Weights of a small GPT-style language model, trained from scratch on English Wikipedia: vocabulary 8192, a variant of Adam for these matrices.
Each number is 128 + 24 x the weight over the matrix's rms, rounded and kept within 0 to 255. Layers, rows and columns count from 0.

# layer 5 attention value, 128x128, rms 0.119, rows 107-119, columns 0-127
[[ 90 194  98 163 131 101 120 145 118 144 120 212 151 123 166 156 148 144 167 114 104 164 154 126  32 120 163 181 104 185 159 117 158 103 132 116 120 111 195 150 104 160 124 150 123 173 180 128 134 120 140 123 108  86  77 123 121  53 139 183 113  86 116 136  85 114  78  86 104  95 149 105 140  68 110 150 195 103 131 251 124  72  89 143 108 106 127 117  97 159 167 137 141 104  92  29 157 160 123 198  71  69 116 156  85  97 150 125 128 109 119 163  89  64 181 147  90  99 161  93  99 138 106 137  90 111 134 184]
 [114  74 118 154 148 126 144  99 166 165 162 174 184 215 124 127 132 112 148 148 101  74 115 123 136 134 150 195 127 124 133  99 175 129 147 173 142 147 176  95  82 122 125 109 121  69 161 178 102 118 154 125  88  80 145 115 149 140 154 118 127 106 153 123 101  80  87 109 247 158  88 158 137  64 151  82 109 120 162 194 137 146 112 123 111 128 134 106  76 154 100 129 119 104 133 188  93 133 114 104  74  95 121 167 143 116 130 111 137 148 120  96 195 176 106 129 130 112 130  90 122 171  62 127  94 129 144 115]
 [115 112 100 189 121 156 108 131 115 100 126 122 128 141 160 209 169 101 152 104 130 157 103 118 111 125 136 128 102  97 161  68 120 126 113  64 140  94 178 115 125 149 125  90 130  82 102 135 105 105 143 169  71 101 165 124 189 153  87 116 119 107  63 104 133 131  91 140  94 121 149 173 100 108 136 136 151 151  96 169 125 106 117 177 109 173 167 175 125 214 141 110  93  93 168 115 133 147  68 165 145 139  93 134  92  88 132 149 101 109 150 135 181 163 143 150 110 159 120 144 143 142 144 155 147 141 134  87]
 [146 121 149 125 141 108 152  92  71 147 130 157  89 173 141  91 182 123 112 137 111 116  64 112 118 167 131 100 182  77 120  61 135 151 127 143 117  52 129 206 126  50 152 165 158  80 171  81  94 173  80 192 127 150  85 140  81 107 110 143 160 130 109 126 122 119  73 132 127 153 137 130 113 105 115 120 223 111 111 158 138 136 129 151 141 149 102 117 173  92 147 110 151  89 144 124  88 115 191  73 103 171 161 130  89 150 155 154  87  98 131 130 122 117  78 123 129 146 121  98 150 102 119 144 143 202 133 147]
 [124 143 143 100  64 143 113 119 180 130 148 159  86  97 119 145  99 117 184 144 124 155 162 125 147 180 118 104  79 143 138 124 119 127 159 210  82 146 163 143 117 139 134 122  84 117 132 138 145 158 115  93 180 105 155 144  95 136 151  90 111 141 146 119  99  92 114 161 136  95  67 130 110 152 131 111 121 177 144 112 153 160 100 103 147 125 156 114  87 137  81 180 177 116 121 136 168 133 149  75  94  84 128 182 110 138 160  94 186 129 123  89 163 129 106 158 160  93 101 125 178  61 137 179 117  54 119 109]
 [ 85 126 179 103 111 155 113 178 146 132  81 150 130 126 115  78  44 127 141 129 114 188 138 149 109 123 141 119  81 125  83  93 200 147 150 115 132  79 175 127 154 143 128 112 118 146 171 122 127 134 145 187 133 133 162  95 128 134 112  78 128 183  85 124 109  99 171 130 161 163  75 105 157 161 151  63 158 150 125 106  73 142 123 126 133 133 107 100 132 117 132 101 167  90 110 117 162  63 170  58  60 185  86 139 128 166 161 152 185 122 168  91 128 172 145 140  88 143  97 140 150  71 119 132 174  82 135  92]
 [136 146 138 175 149 138 178 152 146 133 104  52  78 214 155 154 122 121 102  55 163 126  93 127 111 107 124 153  91 139 111 106  91  81 132 138 153 121 136 120 203 163 152 145 106 147 150 156 137 122 110 164 101 136 170  90  86 115 137 136 122 137  73 116 126 119 117 134 138 139  94 109 151  95  87 112 145 133 129 123 156 141 108 113 174 131 122 125 125 104 116 178  72 159 137  95 149  85 203 142  93 167 116 108 169 123 116 151 122 122 143 146 127 135 122 130  94 153  93 156 108  92 134 134 119  76 152  96]
 [179 136 118 108 118 141 134 107 155 138 168 123 157 182 151 119  71 102 102 121 124 166  77 151 110 159 101 101 130 137 151  90 154  83 141 158 133 194  75  75 114 155 122 100  96 131 148 119 159 168 129  87 156  74 149 122 130  91 123 108 152 118 127 130  90 130 124 166 142 139 152 152 120 158 125 118 123  83 108 131 100  85 116  85 177  98 101  79 125 115 148 120 209 138 116 176 136 107 124 119 115 126  87 111 119 150 160 123 104 129 143 138  93 143 176 129 152 151 129 116 139 114 134 149 146 141  96 133]
 [ 95 140 112  82 144 165 145 138  88 152 109 160  70  94 110 126 163 174 126 168 156 163 144 119 152 145 139 140  94 123 120 161  91 123 174 102 144 185 152 176  62  48 145 128 176 156 126 145 146 142  88 141 129 146 108 133  94 128 159 152 128 119  94 144  96 113 120 157 145 132 106  47 115 122 143 128 114 172  98 114 144 158 125 118 138 100 120 174 120 129 128 141 133 111 123  66 150  96 114  93 161 119 129 117 124  87 159 143  91 171 124 164 128  73  89 121 112 112 155 150 105 140 132 110 127 140 106 168]
 [ 87  90 127  89 106 154 124 120 106  79 124 187 189 124  86 113 140 107 139 124  85 125 105 119 122 119 107 138 108 136 171 151 132 163 126 123 176 156 113 152 127 160 139 174 102 118 166 134  91 117 133 172 147 118 138 146 127 120 115 109 139 112 140 127 170 190 115 133 142 103 104 142 142 148 100  99 110 184  89 126 153 128 133 112 118 110 124 154 123 127  79 106 179 128 155 123 122 108  84 120 109  86 141 138 100 147 164 121 112 112 126 114 159 107 131 144 165 102 155  91 145 152 145 143 108 115 133 151]
 [185  95 121 138 144 103 146  97 150 126 173 113 143 128 102 147 140 193 101 164 125 141  83 123 148 154 156 140  93 158 100 160 135 171 113 180  76 112 166 173  62 113 152 155 167  70 139 189 112 101 128 115 126 127  99 152 131  81 150 162 119 114 165 100 140 114 128 167 145 129 187 114 127  73 150  70 110 118  81 175 150 147 127  82 141 131 131 148 111 111 138 150 177 116 171 100  95  70 124 118 124  74  90 153 120 133 123  98 132 171 173 106 154  93  78  92 131 158 131 123  88 151 118 134 128 137 117 149]
 [130  85 153 140 106 130 141  96  87 168 108 157 179 158 172 105 118  64 139  96 107 110 146 122 114 129 138 164 171 143 147 103  83 111 158 151 153 115  83  99 149 137 157  85 111  90 120 124 112 134 117 169 138  92  93 161 132 118 111 149 131  95 171 147 133 136  84  79 160 142 109 175 117 144 109 122 147 110 158 155 142 107 116 160 113  95 111 113 138 120 153 118 117 140  98 174 139 132 111 132 169  77 153 157 113 137 136 142  93 100  72 145 138 162 161 122 188 119  98 107 155 130  74 131 150 141 139  89]
 [108 161  80  94 157 129 131 116 120  91 118 198 184 127  78  69 120 116  97  98 120 171  81 109 110 151 109 112  68 118 172 164 164 121 113 116 163 146  64 119 138 111 129 152 128 179 136  92 128 165  94 147 175 162 108 123 125 108 136  93 151 138 138 141 168 206 144 156 148 113 109 104 157 169 136 159 147 152 111 107 121  97 121 124 140  94 100 149 144 120 117 101 135 116 120 145 106 162 117 113  92 167 122 124 145 126 130 120 103  94 172 147 101 128 124 143 111 126 125 153 155 139 149  94 121  94 134 195]]
# layer 5 attention output (transposed), 128x128, rms 0.119, rows 107-118, columns 0-127
[[ 46 137 141 136 188 140 195 148 114 106 136 120 168 134 181 193 158 122 105  96 130  92 130 172  96 142 141 148  39  85  86  93 167 161 149 133  85 151 121 115 152 123 131 106 112 227 118 172 163 118 112 103 208 110 136 154 176 105 143 117 129 133 104 151 114 117 103 131 104 158 146 171 138  88 145  34 101 163 169 162 117 128  97 147 133  46  91 100 157 131 126 113 124 133 141 126 125 100 141  95  75 189  93 138 144  96  62  76 114 146 181 153 123 118 137  95 154 103 176 119 162 150  54 155  97 122  82 144]
 [138 127 159  95 128 132  88 124 132 195  89 169  88 143  69 113 186 124 160 123 147 138  94 159 112 100 133 140 109 104 140 111 152 165 158 138 136 129 148  72 103  99 126 160 156 200 117 123 141 117 123  92  51  86  91 163 101 137 119 155 139 157 102 131 187 128 134 189 184  97 108 161 104  91 168 154 147 161 125 118 133 148 185 152 134 120  56 101 103 120 118 118 114 141 127 181  63 161 141 141 106 106 127 140 126 151 115  96 112 127 115 168 116  68 147  75  70 162 136  97 184 102 158 117  97 105 135 153]
 [ 54 135 127 150  97 111 124 146  95  75 124 151 119 150 123 143 140 140 157 135 152 146 138 173 168  89 144 134  40  62 185  90  97  95 103 112 127 128 151  60 121 111 153 146 136 135 102 157 166 120 148 141  93 115 155 165 157 113 132 151 122 137  91 111 142 116 116  90 149 121 102 125 160 127  99 158  97 131 101 152  88 133 180 154  54  95 122 136 120 157 150 155 124 125 167 155 169 206 101 100 140 144 117  99 174 200 103 159 139 144 149 137  89 138 148 133 130 145 115 101 159 107  93 150 114  68 134 136]
 [101 189 139 174 127 105 129 121  71 140 150 159 118 105 191 152 135 136 112 120 155 183  66 144  94 153 143 129 109 100 102 145 147 132 129 136 122 123 107 120 155  82 107 131 158  65 145 142  81 165 100 198  72 129 116  95 112 138 115 101 141 135 117 164  76  86 136 119 139 161 143  86  72 109 154  78 155 128 117  95 141  97 136 150 159 180  75 142 158 164 108 138 160  91 186  98  96 104 117  82 163 143 108 105 102 138 151 125  96 122 132 156 124 105  78 190 165 137 162 126 159 140 198 175 122 134 112  73]
 [125 156 162  99 111 122  82 108 162 137  92  89  87 129 119 130 141 139 134 111  95  86 126 112 157 122 128 122 125 161  92 116  87 189 106  83  90 139 124 158 107 140 153 130 127 162 130  77 154 166 152 115 125 144 148 127 126 177 131 111 133 105  94  75 215 170  93 233  93  71 147 176 132  96 146 116 136 123  65 109 148 162  91 144 122 110 147 157 169  83 108 129 138 154 108 120 169 107 126 135 114  89 150 177  81  53 118 114 136 136  94 143 148 155 152  87 109 158 127 123 175 135 149 130 176 131 131 164]
 [138 134 102  92  97 102 127 142 145 185 147 126 132 117 204 105 169 148 131 127  96 121 102 131 115  78  96  86 112 154  34 135 145 139  92 120 138 149  79 110  86 145 140 143 145  82 143 162  89 138 141 117  95 110  75 122 116 133 149 171 142 168 133 102 166 146 140 218 103 104 168  92 144 112 132  98 124 137  64  62 169 146 147 159  80 157 154 139 182 112 137 160 134 153 177 108 165 100 147 130 189 101 141 167  86 101 144 122 195  74 130 106 173 170 119 131  46 125 125  62 164 135  83 124 141 114 130 154]
 [126 134 108 163 131  99  65  97 165 146 106 159 116 183 189 148 140 140 182 115 139 162 131 127 106  85 148  99  87 197  88 112 122  68 107 116 150 114 142 123 138 143 131 135 145 130 165 167  76 122 133 134  65 118 117  71 122  85 132 124 132 142 120  83 194 112 142 138 120 117 163  82 124 130 137 137  96 116 123  90 159 115  99 101 165 113 141 162 102 153 112 124 145 172 139 100 114 122 135 157 146 149  96 112 144 180 122  83 136 162 166 121 158 163 165 138 136  62 131 131 132 168 123 114 126  97 124 105]
 [137 125 121 122 127 131 192 117 124 144 160 147 125 110 186 141 172 121 131 116 138 143 120 167 123 158 126 138 116 179 125 133 139 107 106 143 177  86  99  92 115 125 143 136  97 116 130 121 159 126 152  84 155 120 114 132 111 151 107 107 124  77 111 185 144 120 145 205 126 138 147  94 105 119 102 185 128 113  46  96 162  97 102 119 166 142 113 107  92  98 124 182 190 167 101 162 110 122 126 130 151 132  88 138 128  72 155  77  91 145 110 127 120 107 114 132 105 142 108 132 165 129 140  53 143 117 115 172]
 [102 141 120 143 128 201  66 102 108 160 126  94 134 115 143 122 145 102  81 119 111 101 116 119 140 141 114  96 151 160 111 129  94 123 170 107  72 192 157 174  97 165 124 118 157 132 138 107 115 147 110 153 146 168 148 116 137  80 162 109 139 144 108  81  74 146  87  86  99 171 137 159 167 147 154  75 122 157 146 170 160  75 129 130 170 132 126 171 140 159  90 103  92  71 127 114 158  80 153  98 116 142 144 120 143 163 114 122 124  90 109 179 122 139 105 136 120 117 121 171 115 127  89 168 171 138 147 130]
 [ 63 121 149 130 148 143 163 102 114 140 104  72 176 113 119 126 145 115 143 142 124 123 177 153 132  93 105 125 124 106 112 136 148 183 147 127 120 127 136 144 134 141 143 152  64 145 106 116 119 119 126 113 134 140 158 157 115 209 128  93 166 128 116  85 152 144 129 126 110 151  90 173 109 173 103 117 141 127 132 137 113 136 176 137 127 161 143 150 107 134 156 125 142 107 150 105 101 103  98 103 124 108 128 166 138 100 137  87  84  70  94 164 111  88 116 119 107 142 120 109 139 104 204 149 109 145 148 128]
 [121 142 142 162 132 178  72 116 108 138 139 106 134 113 119 108 170 130 118 108 154 151 129 140  93 191 125 100  98 132 129 118 129 177 142 170  65 124 141 106 143 127 101 152 152 168 120 112 126 105 125 135  87 101 102 138 123  61  98 141 149 156 130 118 168 129 159 152 121 122 148 136 113 117 152 149 124 115 121 152 129 114 172 136 142 203 107 146 126 143  69 168  87  60 114 145 107  92 128 126 128 128 102 112 138 133 126 131  74 106 133 179 118  72  59  99  98 104 131 183 169 139 213 163  85 106 175 137]
 [172 149 152 123 132  74 139 130 101 166 105 180 126 160  74 108 123 110 135 163 163 124 139 108 119  97 147 190 108  88 162 135 121 107 140 121 195  94 110 104 143  80 108 148  86 164 102 144 131 162 104 101 116 115  92 152 128 169 128 105 141 112 108 187 133 139 120 116 199 155 104 156 113 143 147 139 154 141 118 100  80 170 123 147 163  79  70 120 109 102 176 110 152 140 109 149 121 112 105 133 119 125 110 164 130 113 109 135 112 124  92 128 113 132 124 103 150 183 140 112 128 111 126 141 116 146  90 126]]